From a checkpoint of a small transformer trained on Wikipedia.
Size: 20 layers, width 64, 4 heads of 32 (1 for keys and values), MLP 128 SwiGLU, vocabulary 7680.
Each number is 500 + 25 x the weight over its row's rms, rounded and kept within 0 to 999. Layers, rows and columns count from 0. Numbers have three digits each. The size before them is the row's rms in percent of the matrix's.

# layer 16 MLP down, 64x128, rms 0.18, rows 0-50, columns 0-127
094:530524486467480555534533515497498480452490489494476484478508466473552497518489513507462499520547530459483537474472528475518491488521533459510540504508489523509479538508478512518476510469484481497510498487486493524490532498467485448474497471438472457515484490535495497495503545507478484554518492492508511558547510527503524514502518510474485511508496500458510476481498523475481554500477
096:487488473505550540492505515497502508500487468452508458459541484539475517522580518444500474513480516471474502497494467516528465504520491544519487528465550472474528497526482501482507495530510515505489538542472475473505522498517527502490485514460473473512486496515522538499481495496485502489476479524500464501536486504474494527538519475492516480494532508468553501509475532523493464449501
117:489485459447473481492466487460474475507478528473537441485494479511466498473514464526540492494484508475465502509452482492514515480533561491522482457517539518433492494540483531463539518494548462497527503509484478499479503475539483508539473506463490481515526481527478492532491475504499516506501519533486518468493517492510491508488502457451524507488504533469504519513492523499498489493470
092:485523511551559488529503513504489483496548477509529491469520455484452470455534475484499508447475523499475473486458489500521515499557526519490509481467498509526506506498518525496482550523525513479495472473553501508513492514560525479441500507460508527515477525490508477508511530508485547523518536521506512500522501531498494504507558482469478486501512543521466482494493488479505495471504
106:507543463515491514503494467468492486497489498476482485500515482539471461534522552484532539530495481477499498528494508525532496476486548488532508501496495449500514514518460504473505508459504501492487521492490523478476488504488457525446530495517520467483479503515542518517492473463492529459520510466509547449516517522492471488465531502535512569491528538476521537509482530473516458483507
089:501538543522525522534517528462479468486495495506510490525468499509482508507493521464532493493513506511534484519449513475495507497515543502514499486478477488505481522476506453474537482459473514461505472487502509504488488469470512453535478506529417476459482516501513494520484503511483476528448502469507508487526483537533524492518467432482529493463523491485516513512468472448490515490541
100:515532508485519510494484455464468541473461477512489522510531518513510466511479495473489492498465533501517489516484462497482510491536524571499572516520471472481489469458509511511490521531528474561509498503505445499510529523481509488479516497532460493502510498511469498489492515520516484481479517527511543495503510517522505486503430486504494494438510457524515521480518496464508506517559
101:491447516464490467491459485517510542470475489567523530518530504470516511517470510498511567515461452483493505486495524477471493498493483535523489493524515485496497507472483494501517493508517475466534483481438502485487498509475516501488511518498516524488536530482458476494496533467545523481501445511517490468472527473512484528536467555489452482463485517502489520479465509503508463504515
093:487524546536503494496502502487525476490480493533513490451461531468456486468529458513500527488541476544530545489542488486545503541526494503495507459501481488502453519513482468456494535478497511508523495492538472463496466542551509497460488515485523458475508473506522482477518455524523449499481480494455485473483496535505510497516500488490520509487514477495525472463502522469475480506515
084:489490494496513508520471446451447461516506544477483510504558493504542480479512529485497476512525492539514467534507523486557553497507537513514498517484527535511528511469533489521468515450482518528471509475521488466534437541516488489479517486472515528503561499504497557527477512510485522508508526519492499487500500505461489497502513534519517515495498474537488457491501515512494509501508
144:506534510476456506519493521527476498515532504516459456503507489489498508507493495438495507471491521482527468492455512483552520425524538498475498483481500501538454504502485522534507480471531505511466513493477539529503500504493512497511521485465519529476504445454505499507457499494435532481471522452531499488487558475508473456494525491475500479492527493528490491501518474488495531507517
094:522506537497510501535502489499478491504511504523523508529448497496435516490522458529526471540533473552488533485487532514500532522485497519517497487479476529469488530546523497540516469535463497491506510508553481511470506479519504520533462484528500496525478498492503512503478522555522467512473457528490476500529493464505493500538539451493523508520488478492547477553528474475503486503535
092:471517518513522502525503516531470509497530517527523509471502505506500523535513513474503537533530493547481492498480513514491497468486486395530511480472467509510455540483497471512492500512485510511461496453521506494543511496519501550494511527531510512533515540485532477475531488458489504531480480474502522536500498504467524529522446464523446508504517520532490483519461518499503500527469
106:457491508528527502508491494457502525463468517536534515489542472499524515436488499517456537510497511511503494485491460448479493483448509506495519538497533533458542521494513503541522559494487471553517527557480473494464509477470538468512479494509518513499515499480513512482459508475503486477511511485485542511499496479512507506512529545509526534476474485498501498524509502472489496533548
083:442528527513484478527538498490478479474541486451477503535514430486471484494503528514479499439495546469488515513508488511491468489458502499517479509506521489479514505491484514528455492502485494524496526537495471494486529535516518483492469474553547492481498456523503498505530478459495504460484522497449469487513523519459539481505488505500512432496485501472492466523519472516523491492509
110:529483488489426514511517482517513498517502460465468485493508490507523446495540519540503504490513529496495516448464506510493499475509476527521479497500495493477474502472515485518487461512497492512479508511512501477496500459506481513504536502527526554465499468547481496503526486518549534480488491538500466465529482542487483502470431526506516509497531458531571471533520495505512538478513
128:518508514525514462486512477496508479455474532499478506479509508524503502489467470496512497447474479560509477494521508473502498466449480489556497537529513501494500515484543539485522543466456505500559484501482497477522502509528525501529493498501503486481537498503518557437469500523497494531500506559494510494467504441454475469538487498502508519548498484530487504467497504516480512507517
095:519506530494469501509486470522530483525508519452530501509472494494468467522472499501524476517484469545532494519479465469510488522465516460473522507488511458509536463536496462543529533518513514518491446513510505477490499489482473516508520446512534496506465559496483497526518485475486471452471475488506473532476489506535462495472492460478470487554486524487467526543502480492517531490490
096:487503539485495498522515502482520519493497475538473518477556455493470541510478527511517506493466476511522500484474486480480449494555526523481485497462498492474456500510523521498496472520491494533506509457532487506455488540495483538510475535530478466445536495530558548480475509483497472513502473520534526482503497514569508524498489516520503536456492479477488479499530528501509482491526
095:430489486491492490491512483504476493519516505439476468474498472481470475489520491515496481511510501476489510473476524478498493537537470483515488485505502545520489529511471544492484501533490544497523533478520526524476455481500509459472446488496474539498485477486520525527508474534526530465501522499523542510473481529521464482521508531480458520493465490499506436513472541479473526473541
143:515473535509509499553495507523534503560540531507557490499479512472514500518528508472543500499482466486447525503514494527510509481475495475504534505497481520482524501461520574518494511508510505504545484505532530530499501547499463483480443470489508502532460456505489544455505514513501514508510492519480477496519488503438546507460491519502513497470487485509508499494515484465489514534538
093:511510519500527459558475502506508506490470508489510505548519505563485482487498446508503500509488521491508500509464510496454537521480559491486481548520540479501503455510498496487528463531495462452506510522486488477471534535486521521479533475480524524552512436487483491526472505491490512497483481461479515509480500535516471501483498465478523530496509461555469496510496507494504467498543
095:516507528477475502465460505480507481520476495489506522531537520478473488528465518481528494483512473480521504517479517514482495489506470479523495528529526484490528495464547497526496551518484497474463436504514496533499501499528535547483512513576502482490476484509520461539515468510506503551496516511500483564532529506518470535516473496523508515483463471520485485521483483505558543532508
099:542509504481507482538501475536469524498525478503542479490515538542548477484476490516466484459542469472532474523496526523436496500512509476437488513507490512483485499463477480510527504466496492492485566492518524463522482534507500478477502494518531494526491494467502483484510528444526490494482471507500492468515458505495510490510487553544487495500544506512474545503475484461522526490480
098:512500507489497558505479518505520503518507527523522498484494539537499502522503486466458491521515527498482486504505533465476527515493520463487474492517510512532473522501447509463497493498466495493514504478488474455538505484490468492557543480516496528556510489461462475491513505497445509524485532519513543489485544527485538514502516535460508547528536446519521518525542485519476482500460
108:482516514513450489500470506493492437504506493494461536492571502483531519487526480532538495490494495496512485519490482507496527465481498496497502552480553524502489493522496501536500482497489461479507559502519466503529518513502508487529497514505517526494522434517491438484476554493477517510542532544442499510507525505497493495485495520481483486514509521536509530510523480476539463544528
095:462448494508489548528541507468540482543490505531497489497508505518526521435497504502549510438511495480522502506481500519504478460507493456491511486520467474477486516520512466527504500517507544477472492514505529485468488488469484447519510457498485518517501511537467509529522539557528522517497488504520528457504517506517473492515504507481500491514440521496525537490481482445525484472509
091:510482524511497470497458480513488484518501524495506484463490504483526464476479498468485535493520511529511486496468546489522499505509509492515492460465485544534477431535475494470459489500496502516516474492523521470470414517537475493497485491490532515520508512516490526458519441505537489511475485505510462495484459492493499533485480526479516539519500470487446477481431520518500521515508
101:510479503465488507506474495477489417500513477457506488484502483533491500516492529451531470490500481535519488498505502492538505497474487493506494458525516481478513519493508516467491508477510533493507492483507473516465531501479470489481475524492474492516495512581529481476567518519548547504466490510527528494541534485559481489437489501522524522497513522517489527539524541506481500482497
089:495507550537493529475466488517532504522510523534511497505529499506480460539475499518476424516519473473517547493500537508505560500502526499498484495516516466486460483515500519520540511507464488482506490521490526511460496491518463492501505550467508448509501518511494482528517496495510468525528495478477469534465443519513495510507451517511519478521486464542475485484504517480551549483492
083:508464456468535489495490500477479527443507466523498472484516484520462462518531516527482497480459529471499513469562501484495507504498513495510525472483505531475502529500477546523513535507481528474460498524487527486498487479486482528523466468515513519510564485457513504530457470470465537524490481468514478493485481488528528524491515494479474528504467457511465476534496450501469496504523
117:534516510494505530539535488531490536489542523538488540535477485474523510507507473478468527505517474587495495486489445484487490499469509474468522523445478452463492461518521499514520504524454532456499509504555513512507542475437495517505512495508483493470504486479491495500485515502476478492524500483505512521476497500435473493483504488518522500530475487479497492476534467496526522494493
096:503497500462534505536479463472482510517532498490515488532532512495528503451504512512491449501524483464494504512529504572543514497502520511492513555507463521538471452547481492492519516482506531478454481517537528523503490500462519506480499501478497486493509488484522466472561473485508476482485471513481507478541509514490474514525498525539477556510492509454531463496475496467504492518462
084:498493542458507519498505504508530518509473481504532496512485555504482525499464487524476508482518468552518487518510508507511542487495456479457464463467460509488498475486528495484497521484487506488496493523532564533514459537495501486491533549482475480517514525475512534508525507484495511458495502517474503540535507467507449468519487509556508467539471498541508549495537504535533506482495
090:539556509489536488519559555505523489467481542541471487546509515451479507469483519536534520509479478473522503504460505514530501511499516511501505483547540478489529463507465463507500491500486510551469512484524526524530496527511522482496482516476495529501485456529479496539514486483507512524494561477517510515446507510517485499535518551485475491500494478497508527531467489519521492480492
118:469541539504488478553494466483506518491506456486500515490466478439541489511464527520501512524487488496491529476486476492504552502504498513497491514503535520510494527480545511524497506492527476507507427506511513440474503477505508494530501499497490549528466492505522492502494496492511484464462489547518483482499529505524457557474512502518481486489452493488452458522492500493448485547528
088:489501499467498500481475498517553480506490492449502486519540498500541508493515483524516520457503527522502499479541488525502513559492478486496555536519523481496508489574474544530552508528506525504476501503490483508513480501527516500533492460519508465527550565504515555529505496483489504506503453482524528493520437518490508473487480512499509486493497496496506511500517549474518458528489
129:490479485492488530514488498525497495514508508495546522471497474466463506477539515520540517487450500435488545459525499469489546510520499466491504482531537494508423550515504481488485526498476478496515500493507511507518506532490518497464464488503511516483512562484503499478528482467523490526505469501498478484462509519473540535493460500515536511548471513520469510480491538530502496441502
085:526521499515476463478514483509483479542548481445505490479477538497478517475507492495468545499521524540482506515565472467502484492490511545491501462481507494482439497511490479480475506490449481561534463495541514483527479525501523517508458557473519465520509460514517495478535481475517491509506474493525505494456492524549523499494474486513474492503517510470482492519500488507500521544508
108:509552523488525487481539523499492479465516469496528458510503508472487543517485487443479536528467514482513532493530444494486523505463480492448536494485517520497539509496501533498479537515499526473518506509533507545486508509520526532527467509499485486515498464522526495445502492454490477496473508491560544538533492503521511507518496508496505475516521533447504493500479452515504511456489
091:488494572442474468504534487524491496486549501475473459509494486498504510518509541511449545501482457478514555519488492505495497543543489485503512516467493503505489493480505501504520493530526520486478498559513471485489522477532503534489502495453496492524504477484501444562498497505488509510491478554487486499465459483509545531521480510469504495508487518488550501525523473513528483515530
087:511492540522484496466490512518510478538478538497501460500504558469542458502521467505537460508477510494459499599487526498528534462498496491454486473502506461497487515481489473492482457496501523487508477479481501476501494474485508534467500531516472485525484480466512495532494506543496521478476506494495509495501476535484503501508488554451463521513480462458488502470502498539524470511489
098:491497488509504505506539498533501487531511485467491505503492489460479498501506506459476471527507488533491467523477478520525477502467496469522494505497455498494513475481502510482473494552441533499474483495509488501519519486534525563529494539507515494471488538468544514437475513522480517484497507469515517442514523507461475484493566448495526496446488526524479487478523543531488513470503
110:473492490477508497459514488488521516529574517513502520450507480550505511478473534495494489469551473547471516480495506475476533476481503522460502517489502441517513520442506496471489511507504515484498495552499470523501514499487482494502480521522478518489527515556496525511501505500495497451528504480482452491495492462503467481511526487524537512557462454529549476499475500475483514518510
103:536518473475490497491495480533482506512461524457519523497446512537520491484502509550494502460543510562508493516530504459464544501461514518516503481500492515501458515417500488539518482524510503471511490493500513452546520519504475521483496530540524484505530529518519491500513508479516454525548478498502497492470554497496527474483515492496477486531508519477474458486503490500543494516485
086:501481471472481530508505479491483471481515477468503544523536483535508522494480504455467532488488447531499529525518489466482486477492530497488483528523510480526464432485507479514478460493501473506497484491514496526476481513498488508524463460509503472470547509471484511495460484572486503517538463490506473507542503493521489511539503509530508496527453470498504472515466496531553532503453
101:530514488554506463502487561511487476475501488470512474495501555513452485450485525475511488459474515525504485508487470466495529504528490510492529482535517528502526534504525519530519539483496501497483476556513473508499501510504494454507497530482509493486511507494547508487525452511490500499488544516531534532542483488457509497495538526537538514529542475507500530481484505560515461525506
091:540529480523544535506488481514524473539501477495502533501493540511533466481546491489487512487471467498485542509551471512537498457484510529502497525531510534502500527484530521464509437515513480542534488488472522501511540464485465504465480485519496524452489543495523512526483486513542507480483515498549515485508540510494462489490541495491473480470464517528501524508506515458525468501515
096:449439516476478491512538506491539524492529495497510538492468473468496460509525481493514502497503527505488498444472525519504532473504483533522518500486524492472523489568516464518493502549521479485493529519496454487535486546516463513505468538514514511552458476500509491516495498471487490511464490517511506510480489500468487554489489483488499492531539529534500455486508473450458508482501
135:480546470510498464498515498565486451492482496465480513505511482515509477509471469505508488489473545466544476543485519487473481502504518483469563501518468522490524520516473498479484480480500488507516539539439486516479469493518506473511535488456581468480503503458514485491486487532513468489551505521493500492535492531500467540512503494474504495483494492501526498543506464488510531511483
103:496517534487512548481472487529519521478541468509506555512486501490509486518481513521513463535491523459503491499487491562473486470496472479469495492533478475530444510497519521493542448529488444497516475460482500489550503508481487497494513489498506532466472520498470462498470482501485507492540477493499485448493487483514489500507470489461483486483484527492499496534498449492540517543562